config.yaml
num_hidden_layers: 20
hidden_size: 128
num_attention_heads: 2
num_key_value_heads: 2
head_dim: 64
intermediate_size: 320
vocab_size: 4096
hidden_act: "swiglu"
norm: "rmsnorm"
norm_place: "pre"
norm_eps: 1e-06
positions: "rope"
rope_theta: 10000.0
rope_fraction: 1.0
qk_norm: false
attn_scale: 0.125
bias: "none"
tie_word_embeddings: false
parallel_block: false
init: "uniform"
init_std_qkv: 0.0498
init_std_o: 0.0
init_std_up: 0.0498
init_std_down: 0.0
optimizer: "adamw"
learning_rate: 0.00183
beta1: 0.95
beta2: 0.98
weight_decay: 0.31
lr_head: 0.00407
max_grad_norm: 2.0
warmup_steps: 444
schedule: "wsd"
decay_fraction: 0.661
decay_shape: "linear"
final_lr_fraction: 0.0
batch_tokens: [8192, 16384, 32768]
max_seq_len: 256
doc_mask: true
train_tokens: 107300000
max_steps: 5997
dataset: "wikipedia_en"
Each number is 500 + 40 x the weight over its row's rms, rounded and kept within 0 to 999. Layers, rows and columns count from 0. Numbers have three digits each. The size before them is the row's rms in percent of the matrix's.

# layer 4 MLP down (transposed), 320x128, rms 0.0505, rows 0-33, columns 64-127
072:511468428521617528541475489491513451527483476484471528467502512553485503523505468503487440435589509487531535486521477491509478473500528520567444520490477537545522458503476486506556553497540477
143:474495493506371549506508618490482487531499512539490500450563543521523533555440555490501531476556513489530460502498548485450401463504551477537583500529410500444452484501548548506499552517492507
036:496557520517338479522474505500503507550491554501483564522492491514487588482498495525512421471498532483518468505541513420548507486499487592532506548472558451491563473513512534578528524543465509
117:443496551525580466497492469564513505495494412559533469429444493432519529501460506571479444435496484500541504519565514427487637492560493448486499430503492513539542529526505480521468496489517436
126:480534481463483563473524524443500456495485481516481520499504520593549546490511479504501468508532459490501514482553535543453453493515508558545500559525496500461467509477520489542561548517528489
066:541472410442533561472577496504505541440538569447437496430513516523456503515510495554502466475453503490358506422530475516415528496485476505559470541559449509452507421554508481485421488507448422
079:484466454534464637487487531537472521497542464511492412478496502589548509496492482435472484505516503477530490501501484455479496526479492492509511530502520473544494439527444480540488579544429523
027:538581474495499603491545488604526502473497556456482496521534544527521508498485517571504477479507498503430468448508486480514528470509506489511491619538475561480481549564527476477480512471538556
051:534451485441538481495516448477494532495515464419421481627482535402447513514467468514539571527522473544534541509467535536446472546454395530568558525485463502444503486561519506506472436492457497
095:514477492494462468458450533497449499523492568477469534487471443549507450503424464494494442541501474529493516552424498514527438475432474547433501519495527550500541541549527471521548439548554498
101:524485454485578499486492524524599503524441594455419543472562493553473455526550522528478459545506500530547491500539503553454507508463456552513520600549508470475468505500527497503514540591457536
152:478491505479542582551549505461551483535510483542499537468522517565500454504495504535527491520550460518477516510517536500497484485489485551468492519540524484451481509477507423488508545468489497
126:452488488532514504449497462533410504563506541536501481431485509474531535551338451509485523559538511504500551510558524449494503501469457487537522610527514479473464556534533514483520500501432518
076:507483441506408480436537488487535422543530576453500493451514447500484571472476496571564527512478480438470459527407482470437491465553502499479503457541456540542527472438528506558496521517502434
122:537545457496572586448512470554450491530525541524459530567443564563507539543508481492561511499501509496510492481500497523487445496459466461486501571541448545463550446587503506469529543521479504
047:580457492527559572533537480469488511424446449492530487495477537455516544521522590484520473482514462593424450478474576532522493473506489358518535450550521533508548487539521555455525501528477458
126:476517489440553490525507451488506518518477449499496525383475500474539497500494508488491477423509476477514482496570515537455513479532468561518494538499518561491490497584458478555539553500601473
113:453519541579542525567515521433432489490539491570434553490447473528500470502502494562506479516530477500502501466461550504453565523478490487505467503512561447499565465509512504457453518467539471
113:401482493556543586471483490519515492470511499484493566448467498573532460436517506456554528441511470483505478462514507432453467540458463546465554535514540488532526556500535528493452545539510491
136:535530539500453411484493496539410491501506511549562474547527451474449568446525456494523471492401516493571508467499507499494510481508496437488547477472503535545527509455545488471529491449461517
089:528467531546538466545484461575541532584556521556516539460486496537543474498463506498441524525519519482522539539487505463582540532433515516490477492435529507433530544539501474469452468486522471
042:556527461501487553484486520464508535453486508508519428458481566532539542498475476461459473476608487566512458462507509440463452472553535404538529412514548481460535478490476510562473465464512448
122:522467441543627575608535488484479510497526445510500548500476535472495467465531443490464539499515540461461505499490489541534486514498497461473521421530515503475509465498537507452507430431446477
120:532448502524498461474503514532508541487544510532482496524504459405439492489523441563540544512405565443488536520525459493538519540499475512478472405524505496559484491511545542459465459488448535
157:481585495547579398474487472460504534470448497520483466530511505420463551505505435493508512517438468570539456472443501471482463489535567550528518454544511478522513507468470510483538444469522479
032:511459549520502424456514416528506526529517521482492528492484513480474501453449539462446455525497476563501542506485473373489499514467509472517515527487466542522521515434535497453464440480589540
039:564503507443496427523485501459520506481491536476453484427492503495548471476492468476540498505529479490501511483499494538496503488581450628512465505487459550511522478514505524512500463514512533
101:489515474471472508542522472466533448530491538471487478581511529533469447560491493545456520558496495484489499512475501567533535504473560505470490547505485532613541421493495462463496541539461535
058:550490581401547556465406490517478486515528467489475448498542524441475405560519522521518533507503551513474541519489484546482565454499493535492488493562521532478457568502489522585510553534538516
111:521538510527489467499525556489459504509456452429523505472566398476519459507436522480540460506467543546573517579522556535523556522464490496521477482511518510508464520528594521500506494466569418
082:457504534508486441474478467479522503489578503519498517560516516432502501517455507461463505485467501520541545478534454506515509519490546543465483408501524505479478474500423448502489420492500505
060:536491518477671550484497457449534492452507451442534490546526465499518544448471536472500510506459559513514534498481469553456500478557556489486503487517419550540550460503451506574534501543406494
036:453527512443402482490482466496521531522460495506480502453463505534552434555539458478520503457499419468502516458470495547509474469454558466568497499509603468540515456523470531530448495538483509
147:542482484450495511526488487601501502498471477462503463468491516484514523519530481505495512512434526536521523509505509550544366512507510492486581523502447553475459499446533508465539460489461505
# layer 4 MLP gate, 320x128, rms 0.055, rows 1-33, columns 64-127
132:508543470519507527521492486467496513489477515538471564438546514520401515464459436535431515518541501521515449497412531466504464538532489539499447536475517487496477489438536493445520470540485468
041:456482625444575578506443515485472528506521494496486499519490490496492470498500580508509487548517475430481475567477432480537517478500480464484552469549466464485430484466432522489458488456445522
118:531522411470432513533528526490480535473511614504420507517531499512477493487533480434512577559517538532457519427474452528481418557452513523533467542514522515448541455446461521412517547453485499
119:482462489584491496496439504514489503422497488443548445539542517415469496509498526515507575419495536515526522541454520468545459524504435427438544483431544510535484474506470566508489484497522491
073:394534362539464557467546505458449537510461525479523513509526470473500470459491536566529476518510483353496453471481469499512455520521501487519500489457543453541513538549552488496489523580503463
077:515411533523451509461507532471476534467527451508500451474455513520532507561474519476536434469476487503497456472533464524455525438464518482614574493541486472531467481469415523453560541507500528
035:463460504475696574447466503461549556582457547513594513445516452450500512531529506533481492419507531511505479491466513501504479580542530491559490473507444497505524473475483533510510459496478523
058:490477434499522463458469539509467437478479559472560509487540529539448488469529469499497486477512500545507467554543550470507488480537480480438507510509476465510514504554459629475457470500447497
096:437463512501525484487481537499427489488516623509552530481453476526487440526482404479459459502499460535440492617432507461492494515512475487436505558523524523524496525559581479510569492435511507
095:467556452508495528555512478536542472551502472490463526501420554501562540533377566472559501531461465458480519518470501487511503507518506564526441488446535481450479491465528501535513535531562522
179:537461478604514490478474437508422539455453485461517478500544574492469570489542463428426557490482485530513561452498472453463475447475510458531503503456512551498570521443496583469509488527588471
116:513500539527480509475544437492483420532505505502501514438540534445518515537436358500472488531594532472528502539556512493490466532532514486529524554471494503528515496537531458454477465564469431
077:467474458548455440478548451506457474468508517478494575517581538546542516508469514524529509541470463504547474527458467446483545507540426516476505448496502438498481512492545527489490572517522422
112:475544450458502549553509503459529497575459545515520492535516522504500542488576509484448518564518490452489565503525489440580435434467472476514522465437429482446566432442445487496478517532526490
049:535504441498410546414484462520549561526501497544497524521487478484551467455526451547509502469496503517468461460361521410532483504477501459497456513419574529489482490494523564535528475549522519
127:528541483545503542494524578521469556492494565485503491557566527512413499486517474463513533544525506553481482547453473488576470533465474457509512532544500425516537460434537576431509504437383463
104:504547512545510484529518508488422549474520468541387503476456493513542501458489531557509515581505374481470449504474577490452559507473453463469523529493451445491528432429515514471506573500551519
110:491570508409525525604408555497444501500509504519480471527506541480496560496503469566456483629496476480538540532483491522489520370496492478522426502480455464401456487524447490533455529519462522
150:514567578537503448486501540538425509470540500580532489579521450493468530442510476563533474513419536494549526496533528500484449470480475477452541518462472551495539465465509520497532520481474517
087:495500469615521466579436531593506508454455512513443508467480539475551502531513491437501496458524548498520528501513547519514420564484488496478478572494472508463521487493471556471476464528501512
047:427493535465499562577443520465478490507479517504620484521530484465492499504493533527461464533517477518474489468551514532455489492512504507490498497471578502507515543539488511505466507483470450
111:502530455514503521622491626506502596507526521516486512511525533444487448472565532506467481505487491439451484498440454564525462443522515506537546431507495515472414496484472501483501497459426435
118:455477444531502545473524591486531509493445530473464492494520503441489491514490504527488559440458552519482535478508504506506355501592421509491494503440585437533498429553478533524500483514495472
183:463551501505521566486472460477472467481564501565472561502447507524487544437495510561428565514424522466540545491502492391496482524542491526437467503423519448475504531519584514500458495537450557
039:589529531539533455539518493495519385464458500442517508495460541489503482463473417530497499505498469507521508612493465500493548443487477490467507513531638503482513464440490534527546489568506496
047:491513483523537510504471510505465470528535541485411502490518540507472554519507531504479520478508522456505525579562449468520488494543475498525488486531539525502562511519515504497479472508494504
092:466450581501505482484497501490522498494494440512506506485404444548539433462450537547568396429502505489551504526525477519474538512506496506539500449499535541529402501535448499477544482505522483
066:491555456521402506610562477502464459548525457479519515539476558523532520456498542508492494508519512424539494492494515495521425564467522476402464515520491473523498489547497455386501505453432443
108:464493597501535516529465458511534540543542527492521492520470524495457482473591540545486523493569484490416484460439473532490416526538546549504576515501507496477506515551422498515472450542501495
069:549533432505522536451443518459491471528502594498519541519462521501488446477490550552421483464512512471510581490453387471471489520550500469438456476475488430571492538529518513507514520471526483
069:438483561511492493458490485476504482450525481483390509548496556548508498520501472498499526508510540574481511556483466462536448509461490500476453505500448527495560447513513496494528498452558495
041:525645511517652515530445543519526612486547528504504506492490578531508508494491581486494510569499508432547493554538486507489470503474461504511482433498443477500510466481477503508431498503506430
177:512493492557511510522479452437530505470541539521474537552490492614447514492470514518509505493567471480445461520438501473378592519512467513470471530536505441486551472502393526511496594422612497
# layer 4 MLP up, 320x128, rms 0.0539, rows 1-33, columns 64-127
137:505499481552509482502501585525509468480533498549480448533535513531566521568476546431475508499534520512517518521582605558462437403502543525576508499501479543464482478533475501515467549444482493
041:452470586469494443484496463495504339492490506553514485485534452492530487534517466571528491489466491446494528387521508513491524540523506500483531495454412504530521491558468507531517522500534516
109:469510534563502459499542514516455472515493474542524463464446520365557462460530524528500485515500435501496491520592478498397604520520553483484457442491494481503512510490420520494497505440481437
118:501508494429491464512588484496497514583533500539462545497458500529516474507538496481488417588487498470484463492498474532490598491516582550544441428539484506498485537499557441478439465462480495
070:472504565537457462497445528531542471573489520531467477559507577462513522536446532493529513645525503555551492465504528488497510426430463513489480506555515508487497432532481469507463499537503446
076:548516502497521522520526520484535536613502642523498508482505462526513499477538580479489516487551395499492427455476502512548423568556528499511472532518466577490505554481500507471457485472474450
033:472559416510460505440593491502512477489488494492479504510553550507482518490486562490517503571479524447510526399476505519515515496522485501475475503469519534491498456519610517505449573507467498
058:599487460485422514522471503523470468414520449468444492511515481524483487549519526468487516543477476579517551463518506512448537425464509544495465520533351531479551477491526448476535469565482491
094:520554528471514490529491469486538403453552508482520506561472546577544569490500454504522499480496520502521517527454435457502513456466559547554493507453538489465566450492545494477515546449566519
105:535552465507543538411494487470571558479490524474470484525486509478466494480589557543443476511541634589537513512467527498491446522486510511514456519499507514508526487525514494467479516598438503
171:459534525412492513527530554465596448543545520552499530488468427514528449522465540571586448506516509483482452548493523556521514544526492552472484497566473445477453470536527398523482510444405521
113:490557549497483484504491525472457485506500461538503514569502538515493545465617497475474520530458407460504503549424495501511444470472587544467515499491486521417501416477390525468449546510486462
077:480480413492508523538567480474508509539501571530494520476501499444512522518493518579495536560453554463518509617486497464444487511603481508443514460386461479523501471473533483486416512582535465
114:505562499480494536506589468557486480496545482545480529527493571543577469506509467531576486469533521492511447468519502482476471487450515443468485568505434458494555455545495494474484504456504438
051:461516527523402492506444493489447476582493501481465493535541532503550516492537619505485499532497475495524513489568568520501469455500506432483541496511474551500510552454531483520410457541519535
133:507498559445515427550490432497513439530523421544523537441426493423555473549479516509485451443453487457510548491582501507456522496511477502497498432437498602548440512534475466549516502486585508
103:451495503550461568581479499519499528503483532559441540502497500593472561516493508537510544466485538424454518546436555529503494523490476523448456548481505476462518527478493561480542605400517497
113:488415520632493500419547474507523497474482523474518515465478456518512438497498501403552517394518475467479470467534521472503486592489521544460554524553508515567532506504514493487560467482551458
151:523540555536491502461487552527447507455536542582523508557514468539473556471487476536548503509445536509518551502506543478498405463464503495481550544450480541440522475439497513476566539504470528
087:560557531545471521533507476510505506501495453508614501503503553545514487493521532428454589470505507480550511448490485463549474534493395522520512526488530516487483526502516485506507550465495419
045:516606443494495463535507500546492561470493527484563494486527479490544476505423561438488534597533527602539463461465355449476498534519495453474488536528521469492519502514530508546537490532505502
111:491491520521515502506484525496565526518529517536491548459490456389487534457439516475486582481488537507528519482493520478507472451452478527476460512383545434424461455462531489540541567511453502
120:476433442567511519475497589484529537493475505474485482507531498342456485511515485542508547432441574474510529490521461522524433515546454487464484419455575460550489456584532547512470428513481469
174:484549456479511546458463453492461487533528506541495575474489545531502552381501542512474547523446521465587552498500465398507507528547482505409419469454506419487503501529539511504477499549496562
039:589503542491550507516506513500493596575538545502618499486504577474492495483491584548463494529516512440486459569429503481489476509536525514510509492522644526512536459468521528508522465525476517
045:524520505468457388538557492517472517495470548471434493469565470529473477495507486564542529563484454495543475401486449502483523463536465481480478551530492489510543480483520484545487468556536507
103:488518529556494436404395535517457525458511446523534519452530467481548507441509533507535482469493520485472471524551460514485477536516476494519478505538536473476484582498476580525554447499525453
057:495411550550475415436522445520515433547532394463539488490531561507530441536456506513507487418536519595550458489551433488484515455483458519497454511508488501516498548471445430532534445503457471
110:544579601509507524489507477509497559535502565498532465564512506460498426501580541514466518581525509517472497548388428517488468523513570590528525456523513509507498504595435511513468419514506508
072:582486413513527512462472489486422491548524589516534532475487483520495529471470486519445488443454508445497589539439417490522505476533474469456457508474488440554475575559530546542567482459503512
062:440466547443522541510500454472503481527501479459528521473589488498483520490488473495447502381495598543496490426558587490509474499572535487502495449508456525529534527491513462497500508542409573
042:466464596519436420440453492509466586471499507552539513511476561518466500526530481479514509354509441500479443493506513466466494454511528478502546512462571486501487496545529484477514459454466535
168:488494492445504484511520544560462469496472435491514456478504521417550453522537474500453481514443502515539568512569480533573439491497525497507527469484502569535431521504548491528538377564426500